python train.py --n_layer=15 --head_dim=64 --norm="rmsnorm" --rope_fraction=0.75 --init="uniform" --init_std_o=0.0561 --beta2=0.95 --schedule="wsd" --decay_shape="linear" --seq_len=1024 --doc_mask=true --train_tokens=121600000
Each number is 500 + 25 x the weight over its row's rms, rounded and kept within 0 to 999. Layers, rows and columns count from 0. Numbers have three digits each. The size before them is the row's rms in percent of the matrix's.

# layer 6 MLP down (transposed), 192x64, rms 0.179, rows 149-182, columns 0-63
102:506494471494496493449493470451545521489533485489511512492517487502507515484508455526506532465482531486514507472522504509501539465563466483510508539495483498465525493519543498499521454447495501
086:531468525518514484495503492477524499497541532497488499497497496506484521517412530492466468473535456510447468517488520477509501503484530486495518509506498519499465463505482526471530486485495559
093:453483522515451496492479485487496522510515500521532488408497506510521506513500490524497489501485518474533486529518493465506513508458517492467472514532561466455486480502500533523500516526505521
089:502515494524452480482535488518512545517463522538499468472513485520526496505451459462523498503447492489524446483506463507522513541498508480505517504481486478488533520462477470497513524511506462
088:493500504474515491519547528511514516499449499465509482470486493465501469474539527542503487521489490483551494491507473498484516484454524505513512480478453487544551469490524462524498475514518542
114:500510477471512464526557505516493576488483476503505485498544514524473500497463468522519487505527510495472482482491490502479487478549459461490484496515470519492506473544532536533511529505481523
092:531479435485488497467468446491517498497501441489501492488498508466523511459515542529489512469472474508523512495488498497466474486457491525483482490487524521501527476474537545452503525492493495
132:448522527547470525502517466498477496524503549469509556518473476505537535518486480495535533486497500490509505491520511488513471519489519495538537487491489524483499514493535492436523499457493478
094:479509534515492491490499552505553452465497514459567489470515514456547536498501513528520490492500531481504476499493503473499519464490466526518515491514471521466517489494526493477507493516485545
091:480476518512524467501496483525484519477478465519502510518441505475509505459496496536515500508503499492460514468479498505500474469466531481558525533515503507554476534440472501498524494514507544
097:515509524511467478469489447484511475505535502495510512526496474497496545489531485511535567521476487475520514508461523459474495491492481472540512510469475509462490486459498510524501459450507481
098:551552502532509486511496497468513489475489514480520518509496490514469475527522499510481491490504495466453527485530484566449485512506543515518471496529549475514465498487499486493527487510468453
103:458490521496514472504517453506497574486523490516480537473470509510551514487485462514502512499522507489485477475431491520522490459529508472493486470528479498509494496466515454478524482484511491
094:547497508532512505502523490517509474445508485518453530491463510503485565502500521519488524473447504490496507497494527524489511502514485501494496507521529508505436460489545492528520461464508463
115:514527520475484526480495493490515492515487513487496514566493494509462474517503537504455475533561495486486475526501526507525486527433529517538478500497521510532551482508477523529492495499478470
101:516496478482497510467486514494491468500516497481509488464519507547452510465467527515549481549502523492509492520475525503500519514526468512548519476480499463511482504517522558507546482501439502
114:458494536533472522515513521485473520535504475512487465498483493513485572468521498448518460508486496520475532522494534475521514522514481484522512452510490511481543503512507499522500557515519479
097:475476516475552496509547544488520483523493484511486506555482469501524494520506515506520473507516513446484436483496495504515488497499503511473487522450540475542487533536507487528460492514511496
094:597512507502483505497484484516490524531496494512484470454515513495491524484510485502483498468516492470501482519510506491491505507475475519529555455451485557503499446519491511496536497512523511
116:401498503513489476521496480498507448508534530464493460523505492510493488505510490504510505506495515494538550494507509486493507474511461505507495497502475509486522519524466557505545519534540519
092:471471553521507474503463488490457506500473522509526523489513476492503496467485467494495496520499489508515503471486465521486480492486525531456437500548473501523467485497477459505456494501539451
100:562543471533510515507480499478514457519466513496505491486491507528502500484511521559483494488527483518485483498540549520477530435506476502497522516489482507493533476498506492513528482443471476
093:493497488509503468509519471478454481499503526490501519499529499501526491487499524517453507508542484523557479507541493513463475484512503496499493486449508570469554456471482519532480477479494505
107:514504492501472528501473480492458479495534511498436493479506510526533515490491466531492511481489461551511499504514480477483504491509546438526526488450526489509514487519540471546501493502481535
120:462507524492449454489478510513484539522495509524529462476502475502470546499533477503497487501466499506445477537485522522457485472504438487525521515491511500530528526483479521503494466500515484
091:543492504505501514505531493505458469507511482484523496504531533450498533533515509511483497505518476546435519535477524509496485504455473474524553503472475523512520468532511515488542469498498516
093:454481459501507474524478490479538484483494470534535447509538500507521510462547495474530531474498497479539491470505537518504506477495495514518483541484490442535486528518483494499523520470514514
106:559482514539494511512457467466501462540491491550502521450452524532486538488485508498481504500493487522453482505459517510534493506523487502495499533494513516486542507472467481506530514473488500
109:497493510472455486502520519516515470526493462485501508490452492467476492508514546527455481497476454482497546533509536490427504545520498484500500504482506465536503499525507487522475491519488464
098:537477474522502541519483500471510491525498495509549469472497537458555499530470551474484479511457494526555498497491511480518496516512502463524493457492482531535504518530506479499489527487500524
088:546513463471500518493506502474517496512507532497482496428488496521548495476542449465480506541488524485520533477510483508520493516515490478483455490537492458500486537527506510510511491554510485
113:541491479518523515534467489489520513490466498542440505507549486531519505495496511497505454441496513467538474489526504504474530495468505495496461513512479508541506516473471497496468523453506477
092:520485514482460501478508487529513508523471512519484530499535511473483481541460506522482493469475530520543537501496479513483544483512486489502484479475525502482546465543546436502508515496519539
098:431480475502479528497496527493546538518472474497486528445522532490489498511531497533535516480514505505546525483531521494454525514514463474475487495506515548508516483511478471502507521532499484
# layer 6 MLP gate, 192x64, rms 0.224, rows 150-182, columns 0-63
088:492511516495529494463538488529502521489534462502498500490570546494517519489481506497491492496508487453467514517484542503467471486515529479554483505514488518494473511453512548505510529530487454
093:462513490462524507438492516509518490472492503475467519509494513482458516487514469488468482562476491455465485475504518497502481486530479518499480497493467496494463478462484473512478506482546556
094:465487482534529491449517515506464449508442498486471455487481467542502503471483478538530527509517474480472502543458486469494480512496518479508512510495503512539524505506473472502532529508495491
099:504513486519454467508486523521504494447501533485501525520520532514430509498507498502517499476488542449499462518514535469511506501495518489460514506539538460528519507506504503524493444494537499
107:485490489517495518471487502511485510521473493486533491566487500532484475494515496469479545471537492515456453467452527511524498487483502505546519481561503522482526497494508502444506493464507495
101:503485468498516517486503470485520530546496527483476486496478494476493454513527513487471499486494463529485553501477497458524465541473514524540517473540539502485545485492520493535525533476480473
094:507499546504474524468478477513517500483503467546495525524465535505510448506480520481505534460492451528481498511517495451451517525541500496467507490512538510490495496486496515524468510523484551
097:519492510497510492510504511498515493481546539465543472504533514495555502532531471533497496468467511462528449509504520448533521477524491528527461469519470498498492514495523513492531479542513490
099:498500503540526483477448451542502488503463478468519481523485526526463503490538502475435498518457517491467536533466520478515506511503523475479524479526481502487512534480522508507528479505521515
093:469509462464530503466490507533494510511495497484486507532505532519524434440483504482490487524516523505476493556500430475524535521470500480506474516518517487537492469468490496505507519487504497
113:512468504486460526504477546528462470488499534516479495483496504496508525472518512492490494516471440520511504498502509443505453483519429470515542518469517521447505502495481496502523493484525500
111:521449494481523519521479487497496522521490490501554533499488445504545496470512529499500499497471499490486523516517493483481473459503473538510528495487553524511545480513485482516500530539496567
091:483517501479448532498509546458493482525499489460496445498512534498478506502501500467521467532520513526480534483476462482518513483492538522510523519505506484554514521509490563494483512522457510
104:480458494538457530475451491474494511481522505464466466487468482465538512468504504456496493521523517484517497482474495487495482469516487496509489454482530530463524462446500529501539502510493497
108:521477495538513520456505512532501483517514496528558501536430514543505482481510545530515505525499501499525529492525558500498506479527517499505493508531515486525460522497478500521500507561486503
105:518485560539505533476494511512518520492508517516495527489515489535510499511483502502533503468450461475460515513519500458470502527459492472516531529479491491457534465522507493508505477502536561
100:504523514528479495479483462489487527446495538508501504493506532494482526479529457503511521532470494531503574513525504501491505540463486496522479519530474506473497467467492519464507511460531543
094:444502512473509523495462503558494483522525514490491523465499476507499469481538486487533469527507525499509525522470546490477524469529531490533474484430498488518489522511483470475478485512526503
095:585541497542483495513503514478511494503432502480463538521542522497500480503517492502496479483491510510527462483508524446470492539494480507498506519504539540476490499477508481488485482473503488
110:469476459528472465519486523501479442484487499497444514537469508496512511534461522513479501495444486460525490483542518494506453509501478499520515520533494525509500486451497527467510484503506484
094:496475472500504488525506545492533444488473514489508494484541502559514469524521485518470491527530526510459507467538519554464509473549505481502497521461491488478520473516478495515498500465501512
090:513504498491499510487488511500512509449458496501457560497499493493456513487535500503531502528475508514484497488465478457503529493521503506491468465490481508447531550479512524520438470518536478
098:506526468469500550518538524472522458544527506566476478481528511549535488495517524504485537477503526477503516490478491506536463508506544530512487461493491501497470502521522524491504493496471492
104:489466503507516580493473496514474484480470502473477477513479492504548497473550504479486518502494510527541507498467463479515528505522486514506471513530535460452463456488484500509495476483481492
102:479458490485527483527489521500522497486544493473504527527487515528517508518504465511488495524513543515499527493536489492496528507463504453493472533511562483530471473459467472509453473542477502
102:458508527508512500494513477540534482548498520480476498497453531471492521484487486495536493545432470526497521487501504462466491506539484519503529499526501512485483477473522565488513484515488520
098:506517491453445490482523501508472530470494473492504470499461482532533492479516457517498474491520480464507508488533535508493503535495528496525504427536546467506488520477494512492470473469510512
109:530456505535498488508506488499450468501525526512484491504503500503498545445529544481489506463514485522531476535454522475494456465467495488498520514481486517445476516540509500484523507516468492
097:500482465501520455504486468509475509479465522466516482534490534449485515527454531451457492502461503504518457493503521491516506512506493446535479436495506530503500497488508512486530496490505522
098:523537498523489455435540457507475460505495552459500531527515510485491477505503498479509491469491465508499488518493535440437526483513500514504505527483509491499473504493514485495477532499476497
109:485541524478527488550510536532438482492489492486518518499508486500498522506534491451490515458510491470513478471436478498491577497483498506484495532495509501499502459498474513475479521494511521
105:474495513494502505513496494498531489495506504483468483514476502498536499486478541509445538521489528557481509537515464503493473509477461530486475516477551471498492495515537473521526439543488535
115:502517519525510469486475485514469493476493513465494507519502514528461482499481506512478460498462508491487489498442498496550514527497460457501518494445505485477538547520452492521535484494519547
# layer 6 MLP up, 192x64, rms 0.231, rows 150-182, columns 0-63
092:477482479504433514530475495472491518498515566541523494488499485519474494507488532514469502492502497516513529477491493477520519534484488468451468520509483536491545476503482502516514451486447482
097:505488527508533512529536495523491518485491526515485498527496500487469487533511507460525502484532526515460492535506555520511535496503501495524566511500469530542503512473497429464524503473515523
086:495497533482489475511504482519454472501488530492486499490511512538480468478479510572529490574480500515492518493462458469516518516489460478503513506497476530499481555509506486462523467490489490
098:514501526521486486524521494506513472477483495444484509473554496464456536510462498459508505511523529525506540526521530542548497518501547501498495483510490509559523488471495520518504509466484490
120:476498520537547535502506549513544526499501500480491499478503487533506505494449460548487472469529539498481510495490516491472463475568486481498495488513531523511515520474530526537490524499487488
095:483543497466507491527498494522511451501495473499550503497483493516546503531490477464480499513511523488518470499560540471482492497514425536521507470481499526493491504521506515483501461484547510
127:476535534564492490550497464468511528524552542517492527531455478475522500463489473507519525489495511517489514521475492472500489480446505487514488442503513490529493490505485479525505495487492500
084:509469490506497533539518472451496504476480493493477507536487531525495515496499501509447478483475486480507476518486506485545445470518493508558469487497500497536521479488546534505479511523481442
097:494473542534498448544479467484509471484511497469496510532514516500508538522539514492505508464529498513447506483490524524490530492508502517481523574521501506482471484487502493528526523554517483
098:486484526545528521506469472491458478495492507507497534512504518540506518535489506528466492513497504478524524477462453508504448489534514529500494507484469513446511568502502456479497471512486521
095:501481502532533524534513447490450492469507489475493478485525507498477491519466501572517489474502522529503493508494498517504524479506495513545551486502488503562530525485515456539501492534499510
105:478489499485505517467521500517499518470484491488502530510490483465516484515525470487464446440506502490549492493511491491518504530500549502529550446552499491518470483466495542529475506517496523
098:481506483496522489523543517505542474510481500477499515499527530465482496512508514507486525536447505518494489463507517528445529527486456501481505520525481504423504488510525485499499494473564476
113:471503522513566554517527516514506435505491512497450478505493495491496469491479487465470458495507478524516485491494497518504486529501486465523509486489531481508522486497521510492459561481468539
099:562532509497497506514539477468534514498520481491478491468487480511486495477492551503520496502481508502493532449472489550469488453500473483470478492515462474466481517502469498504485546481480457
126:547512523473452515491520510496487504494564478520473527540533493490500517499493458476500477512512497524530537478496497490509521493494485477480529499464463486511459505491467483483545428480504515
097:466475498505505489499538468507478442481499522481527512439498497499467514495518476492547483518511523552477475478494482488517525517558516524507500503499516492520450465495546525516547500516501506
088:547462499500446514516493499504486482468511534483484442498453491539456505545503493523487493507526515503470486504510521493495483472520520510470508510529527526470479565493492470488515548518503492
121:544507454526486534496479498484503486496515501500523520504503516478458536470511487467487514518568497477472524496521505483526491527534480503506486470501492506473570506510510538481511493558522542
106:511495466507472481482462530528467501479465448502512527540476460548484525501472480493526508524496494482508516487527535505504494476443551494467493466533482493520477460508493523488509497534492480
086:525413553489486509484521489527512535538451489512439521534504477513508495500507520515522495459449510490536494494499492500491477544483528509500491502510487502489521480518479503499511488502500548
088:481508481522512501470444470472476505472476469486483488523503533505531478513520488487539521504484508497556467497454447523500525515457495510516498537506503486530496477506538527475496489550477537
097:546529503504473512556500516436546516497516473514492515496499469537525524469545537476472534498516495521496511479480475509540471495507529466519490516497481449472497485496523496498493484536503475
122:501495496502479550468493471493477555489520454461513533525474509475441535475511459472512495517529480493511469481438505476462512491524477497505519539512476511483495497507506478537484515496492506
092:524513522499517494485482496488496486511485517494487481459509523488463475478459500524535493478548516489539466495512473496474484478529543576488513460536514491503483528496490489466520569492495502
089:456466496496552530503484488502523529570478487496492544486462501520512486528513482446474498513504502466448498474523509496476485508532520528461480493515505509479470517458527534495482499492489492
099:494498545514508509463533498459527478521504509493467523493488495522472493495488500499536497515496506563470513536502479484474492519492504539498455492471495438529460538460536491464491530511474484
104:483509480482484502455505515540494457520504529515492483497487517485508446490512500516552478501505522480531492504503513546492542490534519530509527527521492529486508503481513456543433529495473538
096:505511467482510476453498464531484497503518463484495502498505530454516529546492537494497483462496480534503489516518476474503479528489472533480519481459527536497534512515456538532556473495483503
096:471519489508480497493522521505497501523498512489498556467569514515464487511509483515531515488464493504500457507428502508501544477472470517466468497490537483483465517508477488522458487527498532
116:511532505516541498521502462477538516495507543486500509517534524493516502510511467467489482459522493516520460494462489516475541473476493487496504508473497469508542483553429506532464474516515490
100:510512493502505489551501473471508462527477512499480459498490450489480527477535510485563521512470490488491511488488545513519503515486492543479489495470447505505506533538487517489489482552453523
101:508503479525543488546505530520466462458529547504514501523489497512461506524478507528458540469483500549495537480503498543539528496509511484510508537515502489515498482496511487462483551511526519